{
  "n_layer": 26,
  "d_model": 160,
  "n_head": 2,
  "n_kv_head": 2,
  "head_dim": 64,
  "d_mlp": 640,
  "vocab_size": 1024,
  "activation": "tanh_gelu",
  "norm": "layernorm",
  "norm_place": "pre",
  "norm_eps": 1e-05,
  "positions": "learned",
  "qk_norm": false,
  "attn_scale": 0.125,
  "bias": "all",
  "tie_embeddings": true,
  "parallel_block": false,
  "init": "uniform",
  "init_std_qkv": 0.0259,
  "init_std_o": 0.0,
  "init_std_up": 0.0259,
  "init_std_down": 0.0,
  "optimizer": "soap_variant",
  "lr": 0.00772,
  "lr_mult_up": 0.918,
  "beta1": 0.95,
  "beta2": 0.99,
  "lr_head": 0.00738,
  "grad_clip": 1.0,
  "warmup_steps": 200,
  "schedule": "wsd",
  "decay_fraction": 0.786,
  "decay_shape": "linear",
  "final_lr_fraction": 0.0,
  "batch_tokens": 65536,
  "seq_len": 1024,
  "doc_mask": true,
  "train_tokens": 260800000,
  "steps": 3980,
  "dataset": "wikipedia_en"
}
Each number is 128 + 24 x the weight over its row's rms, rounded and kept within 0 to 255. Layers, rows and columns count from 0. The size above them is the row's rms in percent of the matrix's.

# layer 3 attention output, 160x128, rms 0.147, rows 51-104, columns 0-127
size [105  82 106 110 110 112  88  96 112  91  77 127  95 116 113  86 102 100 105  75  86 108  84  99 107 114 101  84 107  80 104 102 128  94  84 103 121 108  96  93 128 101  81  98 100  83 106  98  84 111  96  84 103  98]
[[109 168 142 122 139 122 136 126 157 146 137 161  92 108 111 119  65 141 103  89 144 109 149 138 143 128 129 122 139 111 132 146 138 147 133 138  85 156 133 158  64 136 123 114 112 131  97 115 159 109 146 132 110 145 157  98 125 157 123 130 156 120 180 111 110 164 131 132 107 116  98 153 138 199 114 136 153 146 104 154 120 136 136 150 170 136 123 106 139 152  98 167 152 116 151 153 133 101 120  90 104 121 169 142  96 133 113  97 130 145 129 127 151 137  76 120 123 142 146 132 110  92 105 165 120 192 106  95]
 [ 60 138 117 120 139 149 147 132 167 120  82 122 129 109 156 154 140 113 132 129 168 123 107 124 109 111 129 148 128 117 150 100  97 102 134 119 109 117 103 106 108 140 102 168 129 145 147 129  90 120 170 197 140 137 108 117 124 100 134 151 103 139 134 106 121  91 110 171 181 170 111 112 152 115 146 135 113 113 159 140 115 147 158 176 102 127 100 131 126 173 149 152 146 141 136 121 116 104 112 113 130 162 115 136 123 139 115 109 130  89 125 132 112  79 162  96 174 127 151 174 133 145  97 148  98 132  83 125]
 [ 98 128 141  88 108 108 105 106 129 133 117  87 126 124 123 115 158  72 169 125 133  98 136 167  90  87 117 118 139  97 165  63 102 165 113 146  99 131 103 122 140 144 107 105  92 141  70 121 191 144 168 164 110 132 148  98 129 142 116 108 124 130  97 142 120 129 104 108 152 120 155 136 119 167 131 109 156  95 119 141 153 170 133 135 148 100 112 104 154 143 135 108 162 155 178 138 128 159 105 102 121 155 150 137 124 128 155 100 141 132 119 148 123 133 133  99 154 138 100 103 133 125 113 112 120 131 124  86]
 [128 166 161  91 122 146 154 127 116 137 134 101 151 109 133 134 190  97 136 162 157  92  93 151  80 114  89 124 135 120 139 121 117 109 119 165 137 139  88 171 125 109 170 133  94 151 144 125 102 148 126 120 130 122  97 122 115  63 110 132 154 132 115 119 114 132 119 111 139 166 156 146 147 134 132 139 143 150 113 158 124 150 123 151 179 120 123 120 172 170 117 151 161 143 160 132 112 131 179 130 118 142 153  84 132 121 102  92 112 103 134 146 110 150 133 120 165 132  85 119 117 105 112 188 113 131 105 110]
 [153 116 118  98 129  52 136 139 126 102 141 138 142 117 147 119 112 152  79 121 159 121 121 107 117 127 131 133  86 131 116 111 119  93 135 109 115 123 156 109 145 167 130 131 191 145 130 149 136  97 175 154 134 147 117 101 164  81 164 115 102 157 134 141 125 131 137 141 137 139 133 104  79 123 138 112 138 109 153 131 135 162 147  91  98  94 113 158  83 135 116 132  79 118 135  94 123 164 138 155 150 106  88 125 140 120 127 114 108 116 119 104 126 102 177 126 163 122 145 145 125 121 142  72 101  88  91 147]
 [151 113  97  98 109 151 104 102 149 135 137 157 183 125  99 133 106 143 166 132 151 144 134 132 144 140 132  98 105 107 134 123 138 128  93  86 178  81  77 124 153 110 141  74  98 105 124 114 117 102 115 146  85 127 141 110 119 113 100 128 111 151 105 153 150 114 157 135 146 137 151 143 127 165 118 124 164 107 108 100 116 148  70 115  90 104 125  87 121 117 128 114 196 129 146 133  98 153 130 179 127 144 135  98 116 132 110  86 138 112 142 140 117 163 159  93 122 134  98 119 148 131 128 102 153 120 139 108]
 [106 112 134 130  82 113 109  92 167 145 124 103 153 102 170 168 131 131 145 110 146 145 145 109 137  99  85 121 109 115 189 126 120 157 158 103 166 150  89 103 144 120 134 115 163  92 107 131  91 107 119 207 124 128 121 153 127 137 163 123  86 157 104 138 135 110 129 145 149 165 159 161 133 125 146 122 125 106  95 141 106 149 127 168 111 160  71 152  95 142 139 107 141 119 111  87 128 102 129 141 125 157 118 115 139 112 103 129  93 102 116 139 154 108 136 134 136 147 129 136 131 136 161 121 147  93 106  99]
 [140 118 138 144 130 141 118 149 132 111  94 174 165 119 138  97 119 116 131 118 180 107 157 136  83 196 114 140 145 131 135 116 132 138  76 159 116  76 105 127 139 126 132 130 120 157  78 149 138 101 115 116 100 141 154 128 138 131 129 146 140 118 138 136  92 101 106 174 103  73 134 148 127 111 134 137 142 131  95  93 143 113 108 112 194 134 137  77 144 107 151 111 101 191 149 141  98 128 123 118 102 106 153 136 142 113  90 120 130 120 125 129 131 123  94 134 122 115 173 123 130 126 154 125  93  87 103 108]
 [ 81 140 121  64 121 126 191 116  88 137 122 118 132  96 138  96 142 125 143 148 130 138 109  89  98 117 145 127 145 156 155 173 107 143 139 143  97 128 122 170 120 161 130 106  80 106 127 112 139 135 147 147 194 112 107 144 114 145 151 164 149 135 144 109 118 152  92 103 104 144 145 118 105 131 117 103 114 165 103 137 135 131 172 150 204 126  92 135 156 149 138 143  99 100 109 131 137 131 141 132 113 114  96 144 144 176 136 145 109  89 111 127 105  95 130 149 108 124 135 131  96 146 149 137 107 112 140 130]
 [119 124 134 146 130 124 155  99 111 129  94 132 155 146 139 143 117 132 111 132 137 165 128 110 121 144 103 102 101 129 156 124 145 138 109 141 118 147 168 159 127 137 130 109 143 136 140 123  81 115 111  97 139 110 116 171 118 139 148 147 112  75 176 120 124 156 160 185  88 132 103  97 156 145 159 139  99 152 118 119 108  88  94 130 150 123  78 179 122 148 138 140 135 142 112 112  93 130 208 123  99 117 154 101 114 158 100 137  95 106 110 170  90 131 111 140 123 166 138 107 130 142 163 131 144 131  83 155]
 [ 98 116 111 126 163 130 150 133  98 118 120 132 127  87 153 126 128 112 130 126 130 131 140 158 112 172 122 106 106  77 133 124 123 118 123 148 118 119 125 162 139 115 107 133  57 149 139 173 115 128 122  93 137 113 167  80 109 122  79 145 128 108 175 115 166  66 121 137 164 121 129 204 128 140 126  87 145 173  96 131 131 111 140 147 130 128 153 134 143 133 117 135 104 156 164 156 101 142  98 137 143 119 112 148 131 146 102 130 159 123 124  93 128 126 123 155 119 209 140 146 133 121 128 146 148 133 106 138]
 [114 152  93 117 111 182 133 130 112 105  81 175 142 101 152  68  92 144 146 132 134 133 168 122  97  94 130 154 129 150 126 131 149 131 122 122 127  98 109 135  80 132 128 133  97 102 117 117 132 142 153 182 125 105 119 116 138 157 166 150 128 128 182 152 159  98 160 114 142 119 128 123  85  85 116 102 164 154  97 104 159  99 137 131 104 150 141 134 119 126 140 155 104 129 136 120 133 116 100 176 157 101 130 113 147 151 103 130 150 127 118  98 148 144 153 114 144 155  90 157  88 158 153  98 129  96 138 129]
 [120 106 109 122 117 103 133 113 127 108 134 101  93 140 104 116 159 144 133  87  76 159 127 147  89 135 155 112 138 135  98  99  94  57 144 106 109  84 191 152 143 131 157 106 162 166 155  98 113 117 162  77 143 174 104 163 151 149 124 149 158 136 162 124 143 117 112 147 112 102 124 143 133 120  79 126 125 141 151 129 122 133 139 102 103 131  85 146  79 119 125 144 104 131 122 110 126  90 140 124 104 151 107 136 119 164 158 127 116 164  81 132 133  97 128 122 123 154 116 136 146 120 140  93 113 121 124 133]
 [119 111 132 132 146 116 129 124 111 146 116 120 112 116 130  79 176 117  71 148 129 125 116 159 157 120 114 128 131 133 161 152 125 147 111 177  84 179 129 111 114 113 118 186 123 169 119  95 125 128 125 133 134 138 118 141  97 110 114 103 128 159 146  78 101 127 133 118 135 118 131 125 139 136 148 155 146  89 101 123 136 128 116 139 167 136 128 103 146 154 128 167 120 125  90 161 118 132  94 105 125 111 159 191 132 141 143 126 133 131  97  98 117  70 125 148 105 172 189 133 120 157  85 126 118 116  77 105]
 [ 90 122 131 104 153 137 168 151 132 131  67 110 146 166 102 131 160 134 123 143 131 102 112 137 125 110 128 130 138 118 138 116  95  90 132 132 134 139 157 146 100 170 130 115 103 131 125 102  85 126 102  72 121 136 144 180 146 111 123 175 172 115 141 116 104 105  78 170 149 126 119 122 166  97 102 140 116 133 155 167 119 132 116 114 167 143 131 135 123 101 132 159 126 175 132  90 131 112 149 102 111 148 128 124 164  93 118 147 136 135 102 131 187 164 102 121 156 131 127 150 105 136 134 174  89 108 101 130]
 [160 123 125  93 138 126 140 105 127 163 155 103 122 119 132 118 117 108 112 127  99 100 113 120 149 135 154 123 121 133 167 126 115 137  86 119 137 143 133 130 155 121 122 137  90 108 176 164 115 131 120 128 121 126 126 133 101 130 162 130 142 140 138 141 117  83 117 102 136 154 156 144 162 129 131  17 104 128 120 131  83  69 120 155 107 176 130 129 164 131  97 128 118  92 105 140 122 101 157 128  99 131 121 148 146 141 166  98  96 161 106 123 108 106 107 119 111 127 134 161 113 172 145 126 194 111 133 117]
 [112 117 121 142 123 144 112 100 125 149 156 121 115  98 129 140  97 118 149  76  95 121 137 137  99 165 137 132 110  79 100 134 118 111  99  65 135  92 160 141 114 162 130 133 129 152 184 109 113 108 125  98 198 115 169 116 135 144 145 129 136 109 118 150  90 123 134 139 122  91  77 135 127 128 179 127 138 128 150 101  94 144 125  66  87  90 118 125 131 108 139 137 148 116  94 144 134 136 127 103 104 143 133 114 111 155 143 153 137 122 142 106  76 146 129 110 163 136 119 123 144 134 121 136  80 124 174 126]
 [147 139 120 141 125 131 144 182 105 108 119 114 125 140 117 123 137 128 108 139 180 105 122 120 118 124 132  66 115 140 106 107 135 137 126 112 131 194 134 101 130 123 104 138 141 106 129 138 162 112 128 127 126 153  97 162 123  80 134 172 154 131 177  80 119 110 129 153 164 155 167 140 141 159 145 130 114 115 131 161 109 169 133  93 116 132 132 114 118 139 149 130 125 106 165 158 160 100  77 132 159 144 133 167 104 129  95 155 142 103 138 121 133  80 155  94 155 144 144 178 113 167  97 116  99 137  91 133]
 [128 127  91 155 132 127 114 128 111 150 159 120 101 136 146  96  96 149 137 128  80 123 106 138 146 173 134 123 165 136 113 168 159 111 126  84 168 107 147 114 182 101 156 118 118 127 149 116 110 145 142 107 118 134 128  67 109 118 120 105 134 147 142 165 131  83 122 137 157 127 149 138 132 140 142 138 130 134 163 125 153 133  55 130 139 124 183 159 101 127 117 131 140 148 124 135 162 109 123 123 139 147  78 121 173 124 151 112 117 120 131 105 163 158 156 159 146 100  73 167 163 143  98 116 157 138 125 115]
 [140 125 113 128 126 151  95 121 129 146 136 129 109  88 148  93  88 162 109 105 117 143 205 147 180 135 117 134 116 162 113 161 162 110 147 110  70 116 142 104 136 108 135 148 145 140 154 147 135 132 164 147 152 130 113 108 102 123 130 109  95 181 173 118 173  91 162 113 148 121 114 147 152 144 163 147 132 149 143 104 120  77 100 144 108 134 126 157 122 183 101 179 131 127 102 122 125  83 126 132 114  89 150 150 120 151 135 123 125 131 139  94 132 103 111 159 121 127 151 150 115 122 113 123 117 130  94 117]
 [144  98 153  46 144  81 138 147 126 117 154 118 113 159 121 186 176 133 150 151 124 129 150 139 137 132 170 116 124 142 111 129 108 117 137 161  98 134 151 129 115  98 123 100  81 132 115 161 122 128 118  92 133 158  99 143 137 110 123 152 144 143 147 124 149 152  62  97 118 127 192 142 115 110 108 153  85 154 124 119 128 126 151 142 142 141 138 118 134 115 130 128 130 150 150  79 102 172 151 146 150 154 114 131 132  91 137 132 142 131 144 138 160 161 111 161  92 135 130 109 131  99 171 117 130 142 168 137]
 [122 164 109 124 134  84 125  99 133 102 121 111  86 130 130 135 101 118  77 130  81 117 102  98 127 121  94 138 113 112 147 129 145 139 130 129 136 169 100 134  81 159 107 147 111 118 119 100 131 151 133 112 102 145 138 103 139 125 121 138 139 124 128 132 102 135 114 125 131 141 129  92 159 155 132  90 105 129 138 167 142 133 121 116 194 117 159 106 133 151  85 122 136 119 148 131 157 143  93  65 141 108 167 152 105  79 156 112  90 128 110  73 129 152 128 135 146 133 106 165 105 136 102 137 153 196  91 117]
 [108 114 122 101  94 135 118 110 156  93 102 103 114 124 123 145 106 136 127  91 172 107  93 142 114  91 111 139  93 152 151  93 134 109 156 155 111 168 139 179  99 161 164  94 123  85 124  84 167 108 147  96 106 126 105 149 118 146 123 131 163 109 132 112 101 160 113 107 122 120 161 153 156 122 157 126 136 107 119 132 137 119 142 132 154  79 131 129 136 171 113 156 124 147 172 133 119 105 132 106  73 153 170 145 112 156 149 128  79 147  91 122 124 139 125 169 118 137 135 104 132 122 159 119 103 166 108 122]
 [196 122 160 102 148 111 132 119 150 115 124 134 148 125 143 121 154 135 114 130 164 159 172 126 138 153 109 134  97 181 102 149 122 135 162  97 159 126 117  79 132 106 159 123 167 103 115 187  91 133 109 142 118 122 108 152 161 108 142 134 154 165 124 112 137 115 124 151 116 128 167 179 118 143 112 126 150 143 114 121 106 157 110  99 169 118 144 102 131 100 117 112 129 160 140 141 101 167 126 145  95  90 152 133  77 111 103 142 123 111 144 125 128  76 105 140 116 118 166 116 103 118 136 163 115 112  87 133]
 [ 96 142 104 117 125 144 123  96 122 112 108 114 135 136 143 133  99 125 103 110 128 124 145 103 148  90 118 142 144 112 160 100 148 134 174 111 135 176 119 126 112 148  82 128 127 106 125  99 121 152 122 145 103 112 158 152 133 122 126 129 137  83 152 137 142 105 152 128 170 194 143 101 172 150 150  80  80 140 141 166 145 145 126 156 127 131 133 134 123 173 118 102 126 134 161 107 147 124 103  88 131 160 142 114 140  56 159 121 118 106  90 114 153 160 121  97 185 153  93 118 101 115 111 136 124 141  94 132]
 [164 113 120  96 111  97 103 112 124 121 130 139 131 149 180 150 143 108 118 152 137  97 126 130 116 140  88  91 112 154 105 138 161 131 129 115 129 137 113 108 126  97 156 112 135 166 131 141 127 127 162 151 126 154  71 103 138  80 112 107  94 122 127 127 149 124 171 109 136  99 121 166  98 110 160 155 175 104 152 131 163 126 101  94 114 115 163 150  96  90 129 154 157 174 153 113 119 163 144 157 168  86 117 106 145  94 100 105 143 105 163 132 110 173 157 151 126 112  92 135 140 145 121 107 137 145 130 144]
 [115 142 162 112  72 170 147 163 147 103 159 138 118 126 132 101 127 140 144 124 124 122 134 154 120 131 103 116 137 112 119 152 116 159 142 122 118  89 119 126  84 101 156 125 135  90 165 114 109 101 120 198 141 130  85 138 117 130 161 123 130 172 109 147 144 142 113 108 150 157 126 125 121  97 129 154 120 131 106 124 162 161 179 137 120 124 108 190 113 140 148 133 108  87  97 147 141 150  82 121 137 113 104 115 126 146 121 157 125 183 168 130 121 101 145  99 147 128  97 182 106 127 150 114  95 105 161 133]
 [123 147  83 130 115 129 122 132 131 144 121 106 113 138 162 149 134 163 113 110 126  80 117 148 140 105 117 158 146 163 131 130 149 128 130 118 148 121 118  87 153 169 107 169 112 152 101 105 182 148 158 133 118 153 137  90 151 114 114 133 101 140 131 108 132 146 139  71 146 136 102 139 155 153 125 122  98 113 141 188 124 115 145 125 101 116 123 116 106 127  74 169  97 147 133 144 137 117  99  82 149 124 103 109 172 112 157  95 116 133  82  77 149 126 154 123 132 135 107 147 142 139  83 122 165 177  95 111]
 [105 138 113 159 138 116 126 110 136 170 106 133 127 120 148 148  98 115 138  87 118  82 131  71 132 149 135 151 155 134 158  81 149 149 106 116  99 127 150 122 139 196  81 168 155 139 114 148 131 150 129 120 146  94 198 118 148 131 162 155 141  87 126 136 107 131 137 139 128 120  80  85 126 176 130 110 135 120 135 101 160  66 148 132 116 137 111 107 147 144 145  91  96 132 151 129 141 139 143 111 119 142 142 122 100 147 125 145 129 174 114 150 149 137  92 129 118 120 116 105 137 148 120 108 151 147  87 158]
 [116 112 122 164 109 133 109 108 121 144 122 111 105 124 169 121 161 107 111 102 106 103 118 146 102 127 107 148 106  77 183 115 132 150  82 135 166  93 144 116 162 129 164 145 110 162 144 168 106 158 114 148  99 105 140  86 124 127 132 118 129 103 123 178 140 143 121 126 156 130 153 171 118 139 135 105  98 121 141 104 100 138 121 134 118 164 133 104 134 135  77 114 148 133 132 119 121 119 105 124 121 186 122 111  95 155 127 116 131 176 131  90 167 153 122 155 132 149  83 123 149 118 116 147 190 141 113  79]
 [146 127 137 124 129 107 128 133 115 178 116 130 128 127 141 118  97 150 131 101 130 138 195  83 150 146 149 159 165 170 112 108 164  87 146  85  97 150 118 119 100 148 111 129 183 133 104 161 111 150 106 146 120 134 158 125 131 109 125 140 137 129 126 159 116 120 118 165  82 117 140 179 112 100 119  83  95  98 152 138 133 100 109  89 146 145 129 110 138 133 150  72 100 120 121 129 146  98 113 176 119 147  90 149 122 124 160 154 150 107 119 122 146 115 112 105 112 103 133 134 161 154 138  78 142 102 142 152]
 [143 162 144 122 157 118 147 148 114 131 139 146  91 109 182 135 127 158  96 151 139 109 107  95  96 173 122 132 147 155 109 173 183 174 133 128 175 139  98 125  78 116 121 143 106 137 125 127  97 167 109 135 133 136  94 120 150  90 175 133 130 122 152 139 120 120 151 108 146 113 114  82 144 158 136 131 139 128 134 106 109 113 127 103 147 124 117 108 107 105 136 148  86 133 111 146 114 155 166 115 186 108 128 114 133  91 107 139  95 149 105 112  94 144 136 134 118 136  78 162 117 169 116 149 134 105 138 169]
 [160 126 134 108 109 110 119 122 112 104 118 119 155 132 169  99 151 121 107 147 166 128 145 124 129  94  98 143  72 186 138 100 134 101 154 132 147 179  92  97 133 131 149 141 160 100 125 153 126 116 128 165 100 105  63 134 133  91 109  97 139 136  90 116 113 126 147 140 131 146 196 174 119  92 135 108 165  96 133 134 139 171 154 144 140 116 152 141 130 122 109  87 119 129 122 114 111 154 127 190 125 124 161 130 112 139 139 115 107 109 118  98 116  91 163 134 132 141 135  99 121 147 130 113 135 117  88 137]
 [162 100 171 110 168 109 121 127 125 123 159 146 113 140 138 165 128 138  76 103 116 148  80 131 137 157 120 158 111 171 119 167 124 178 141 149 104 140 115 131  97 152 149 165 144 157 112 139 127 113 117 135 151 157 123 149 138 116 127 105 111 102 153 124 131 180 110 133 111 119 130 102 100 103 141 138 139 143 135 119 170 139 176 103 155  89 155 136 105 121 121 155  68 115 136 146  99 138 104 130 133 132 103  89  86 125 120 140 123 117 150 121  93 159 150 186 125 161 137 105 148 120 123 150  87 149 108 172]
 [116 129 113 168 108 165 127 148 118 161  96  97 134 161  98 110 137  96 115 167 154 105 127 111 131 142 129 136 176 103  97 106 171 115 145 138  74 112 127 125 171 138  99 143 135 120 131 100 125 166 160  85 125 131 128 140 116 117 132 135 134 114 124 108 138 152 164 161 138 176 116 142 134 133 139 112 100 144 164 122 136 146 120 148 130 127 132  89 136 166 120  99  93 143 131 112 121 105 121  95 127 107 107 119 141 122 190 117 124  76 139 223 126 109 146 102 128 111 149 110 141  99  87 120 140 152 113 137]
 [ 87 121 149 118 130 172 140 118 134 119 118 124 182 156 111 142 154 130 149 139 153 127 113 133 137 103  76 165 119 114 145 130  94 121 142 136 157 130  67 114 102 119 133 140 124  80 122  71  83 124 110 143 121 118 131 137 110 104 112 137 130 123  80 125 115 109  97 152 134 148 146 173 121  79 157 160 139 168 123 120 136 157 120 139 140 128 184 125 174 172 156 139 147 167 138 128 135 113  98 106  85 121 145 114 108 154 122 121 125 122 136  96 146  97 123 149 127 133 194 116 133 105 113 124 130 174 106 128]
 [118 119 120 194 103 135  93  93 138 161 115 140 102 131 111  97 113 110 148 106 153 144 183 107 148 154 119 110 166 114 133 104 170 131 125 112 121 132 129 137 190 102 136 111 155 139 142 138 131 138 118  83  99 113 150 117 112 141 138 122 108 128 122 152 139 125 154 149 112 158 118 166 166 129 123 109 123 119 154  90 122 110 109 181  98 128  79 147 140 162  98 117 111 112 137 120 117  95 183 156 134 146 140 107  96 177 133 110 117 170 139 174 115 119 107  78 109  99 118  96 147 102 140 120 137 134 108 125]
 [145 119  99 150 101  98 117 121 124 103  94 167 115 151 128  93 155 100  88 163  98 128 112 112 115 130 131  80 142  80 121 126 124 146 114 143 161 133 121 138 167 107 133  92  96 132 185 117 133 115 131  80 142 138 109 139 123 128 145 119 153 163 137 138 156  92 136 122 150 123 128 100 153 113 118 128 162 149 115 158 112 149  96 150 200 103 130 135 107 121  91 136 138 149 119 120  93 144 154 117 114  63 159  99 144 121 123  83 104 102 116  93 100 108 130 134 118 148 125 157  84 103 104 146 157 117 118 107]
 [164 115 148 114 125 158  92 149 111 109 159 129 142 134 121 108 156 122 124 158 146 130 130 183 125 133 124 105 139 113  93 128 153 184 107 128 128 176 125 119 138  75 150 134 105 137 188  99 128  96 108 143 165 130  73 166 126 129 102 120 131 114 127 116 127  96 147 129 164 133 117 145 112 112 141 172 155 139 110 126 128 132 113 129  86 142 180 136 132 126 134 154 117 129 105 110 129 101 132 128 108 120 116  64 152  71  83 171 164 134 170 168 124 129 142 128 138 126 124 129 144 132 103 112 131  91 156 150]
 [148 144 175  86 143 124 121 134 101 114 150 135 122 148 134 117 128 117  98 207 135 109 150 126 159 120 111 121 122 153  98 122 150 156 117 126 113 146  98  69 102 122 133 128 108 147  87 133 165 155 136 125 101 131 102 104 115  89 145  86 157 138 150 127 119  89 148  92 173 124  93 135 120 169 124 154 125 120 112 156 130 123 130 111 148 171 184 118 149 147 128 136 150 163 132 160  95 119 117 148  91  98 125 126 142  98 128 109 144 134 133  82 154  97 103 153 108 119 175 135 104 135  88 116 129 132  95 122]
 [130 187 139 119 121 124 121 148 158 121 146 147 121 101 111 122  91 134 141 114 114 135 148 165 125 183 148 111 137  92 110 132 126 151 102  83 126  51 126 120 121 151 134 142 136 139 141 144 135 103 155 145 146 124 154 110 145 153 165 136 123 176 136 126 161 129 124 122 109 125  87 111 102 137  74 145 139 170 102  98 126 121 150 146  82 150 110  97 123 155 125 137 111 111 134 111 141  95 121 141 126 130 110  45 106 132  99 147 149 172 134 134 200 129 128  93 142 110 119 148 112 124 115 150 122 104 123 128]
 [115 186 106 159 126 121 156  98 131 130 112 119 132  83  97 122  85 131 112 101 104 104 147 131 145 139 137 143 132  87 135 104 127 136 121 126 131  96 126 148 134 135  91 148 120 126 135 104 146 127 133  81 138 124 170 104 118 147 158 135 137 159 165 127 132 101 112 123 134 124  42  95 130 144  94  84 124 191 121 130 114  66 144 164 127 134 105  99 146 165 108 146 102 109 135 119 126 131 145  97 114  94 126 101 142  80 130 144 125 151  92  80 131 103  95 132 139 132 130 157  89 104 143 137 138 115 140 125]
 [124 143  98 119 164 111 146  58  76 135 155 115  85 132 120 105 164 139  96 127  86 134 150 132 152  97 113 139 111 156 146 152 137 100 150 133 104 178 173  93 124  92 104 166 150 135 134  79 151 146 133 114 139 121 115 116  90 104 110  89 150 138 143 130 103 107 150 120 155 124 137 113 142 145 152 146 115 125 153 136 128 110  99 145 121 139 171 146 132 126 110 117 119 153  90  84 130 154 118 128 133  99 124 161 173 100 182 121 126 137  74 111 122 110 123 151 133 148 132  99 127 115 106  99 163 153 128 138]
 [136 168 164  82 169 108 145 121 137 122 126 109 125 152 132 162 131 107 129 149 121 126 131 138 119 109 123 106 145  80 137 138 149 131 158 149  98 178 145 178  90 113 127 142 100 158  83 121 103 146 123 122 140 110 126 139 130 130 128 142 120  61 164 102 139 154 140 133 132 147 130 119 102 138 126 146 121 132 127 153  99 152 111 121 151 127 122  92 140 148 174 137 190 148 174  75 130 138 146 144 135 158 128 131 112 110 121 127 111  87 110 161 125 179 121 101 163 146  99 105 144 123 122 133 110 180 185 135]
 [ 87 137  85 144 152 122 128 124 150 167 106 132 106 151 129 100 126 106 133 135 109  90 147 131 131 125 164 112 160 128 176 110 180 123 152 142  96 159 150 139 169 109 127 160 144 176 110 111 150 160 123 112 107  86 156 114  92 110 142 115 125 113 151 120 114 120 122 143 134 141 102 140 135 156 114  79 111  88 152 157 175 114 134 199 135 137 134 130 171 131 121 140 128 121 144 139 148 118 175  87 102 130 158 178 165  86 132 142 122 146 132 165 110 120 113 141 115  98 112 142 123 128 136 124 140 166 120 103]
 [144 137 114 132 140 113 139 120 115 113  91 138 143 166 141 101 117 138 106 133 149 139 127 102  84 182 125 146 143  98 140 114 125 123 142  91  99  79 124 139 148 118 129 125 166 175  67 120  91 119 110 139  99 139 155 121 115 123 127 136 141  90 156 134 121  96 164 158 161 127  85 105 147  94 143 127 130 134 142 133 151  92 128 131 148 102 104  67 146 177 124 132 114 150 173  70 122 105 162 137  96 135 137 114 137  93 117 130 103 122 107 155 138 123 104  80 171 131  99 116 110 147 107 117  96 107 106 126]
 [115 112 172 186 125 128 100 151 141 120 124 115 101 134 135 124 133 131 111 123 109 102 127 165 104 155  58 108 151 122 116 103 130 148 102 130 125 205 143 118 105 109 147 118 136 143 149 103 143 126 111  86 135 148  81 159 117 150 122 118 139 112 139 104  83 121 161 138 142  98 127 125 151 137 159 175 158 124 152 129 141 132 112  97 175  89 141 124 144 146 114 106 126 147 113 129 149  70 119 125  91 121 142 164  99 171 152 134  88 128 103 149 138  85 123 177 106 116 148 147 133 141 100 140 138 133 115 132]
 [151 101 125 118 118 128 103 158 148  90 119 127 123 132 106 153 164 138  93 143 145 148 101 151 123 135 150 105  90  89  98 162  73 119 123 121 103 113 156 143 111 139 134  89 119 139 194 118 130  91 137 116 177 150 125 168 138 133  94 153 149 151 127 100 138 172  88 118 107 127 116 145 133 144 146 170 117 120 111 182 111 166  98  89 166 114 143  93 109 137 120 149 116 147 111 148 109 116 120 109 126  96 116  72 121 149 100 160 155  89 122  88 101 127 144 147 139 146 124 124 128 120 110 149 107 119 136 154]
 [121 121 148 113  89 117  94 169 129 106  98 161 127 128 122 140 119  78 127 149 157 121 136 115 127 111 127 126  83 113 150  87 118 122  98 134 118 152  85 156 109 137 143 110 107 134  96 127 147 149 134 109  78 132 161 123 119 127 152 136 134 117  97 100  83 158  90 155 101 175 159 175 100 155 130 105 104 118 104 179 116 178 142 115 161 147 127 135 137 135 137 106 142  88 153 151 139  92 135 182 130 159 121 124 144 150  91 106 129  73 150 123 132 141 163 121 137 108 135 139 157 135 173 126 133 133 127  99]
 [ 91 114 128  67 169 133 148  82  97 146 150  87 124 111 144  96 160 103 137 139 170  86 123 138  75 128  99 155 135 175 172 139 136 141 136 143 124  98  97 115 159 137 132 151 117 148  92 129 161 141 156 159 116 137 106 144 128 113 127 134 104  99 119 168 109  97 113 124 125 154 159 145 118 112 154  78 128 103 153 120 127 150 140 121 162 144 132 117 181 132 129 142 108 133 142 120 116 123 136 107 104 158 116 146 123 140 168 128  90 122 106 151 102 110 124 155 126 130 147  91 113 114 142 131  66  86 140  96]
 [121  95 111 125 139 134 153 121 141 187 136  69 165 157 106 122  98 150 138 136  92 108  79 100 142 105 114 163 123 165 126 168 125 123 160 131  99 133 149 161 149 164 140 104 127 103 106 116 130 140 147 109 193 115 120 135 126 152 161 122 122 116 141 108 143 176 110 106 148 143 119 113 118 119 121 101 159 137 151 157 100 152 135 121 133 111 102 132 105 121 130 135 101  94 118 103 136  98 170 132 131 147 105 122 151 188 147 131  80 108 110 121 100 158 107 179 108 142 124 110 161 137 141 139 164 154 150 162]
 [135 137  93 147  93 111 141 145 144 145 143 167 114  97 126 111 140 101 104 140 140 106 144  91 149 125 135  78 157 110 144 136 151 146 133 151 126 128 109 171 169 108  97 157 121  99 158 141 127 127 140 117 135 113 170  86 108  90 183 122 128 167 102 133 151 127 172 142 156 164 122 127 110 112 127  93 136 128 114 103 122 131 177 183 118 118  83 139 130 107 129 152 120 121 107 125 140 177 144 108 169  97 142 168 156  87 103 105 141 112 184 166 104 114 147 130 149 139 155 134 130 118 142 108 112 123  97 127]
 [164 171 113 148 133 118 118 126 121 140 121 138 106 119 141 117  85 139 111 107 157  99 189  91 136 108 124 192 114 162 134 131 165 145 136 152 163 128  93 119 114 130  96 160 125 132  49 157 150 137 135 133  95 150 130 120 160 152 167 149 106 126 142 146 138 125 118 131  97 124 122 162 113  92 134 111 108 130 140 119 126 124 157 117 105 182 137 104 118  86 127 145  98 156 143 127 125 119  90 159 203 121 102 130  85 124 114 134 156 132 130 100 109 181 124 110 138 135 114 121 126 112 139 124 100 145 134 142]
 [122 109 124 133 114 143 113 105 136 111  93 141 129 133  83 105 129 152 135 113 152 146 133 101 102 131 116 159  96 126 113 104 112 135 120 113 142  96 127 149 153 143 179  70 110 121 125 104 136 111 133 106 115 145 107 157 138 179 116 167 163 114 118 125 125 125  92 114  99 106 133 201 160 112 149 109 132 121 156 117 133  94 123 122 151 156 138  84 176 148  95 132 122 159 141 120 117  76 157 143  97 152 147 151  87 163 155 122  95 153 114 174 121 106  99 140  93  76 151 101 119 124 123 159 118 134 114 136]]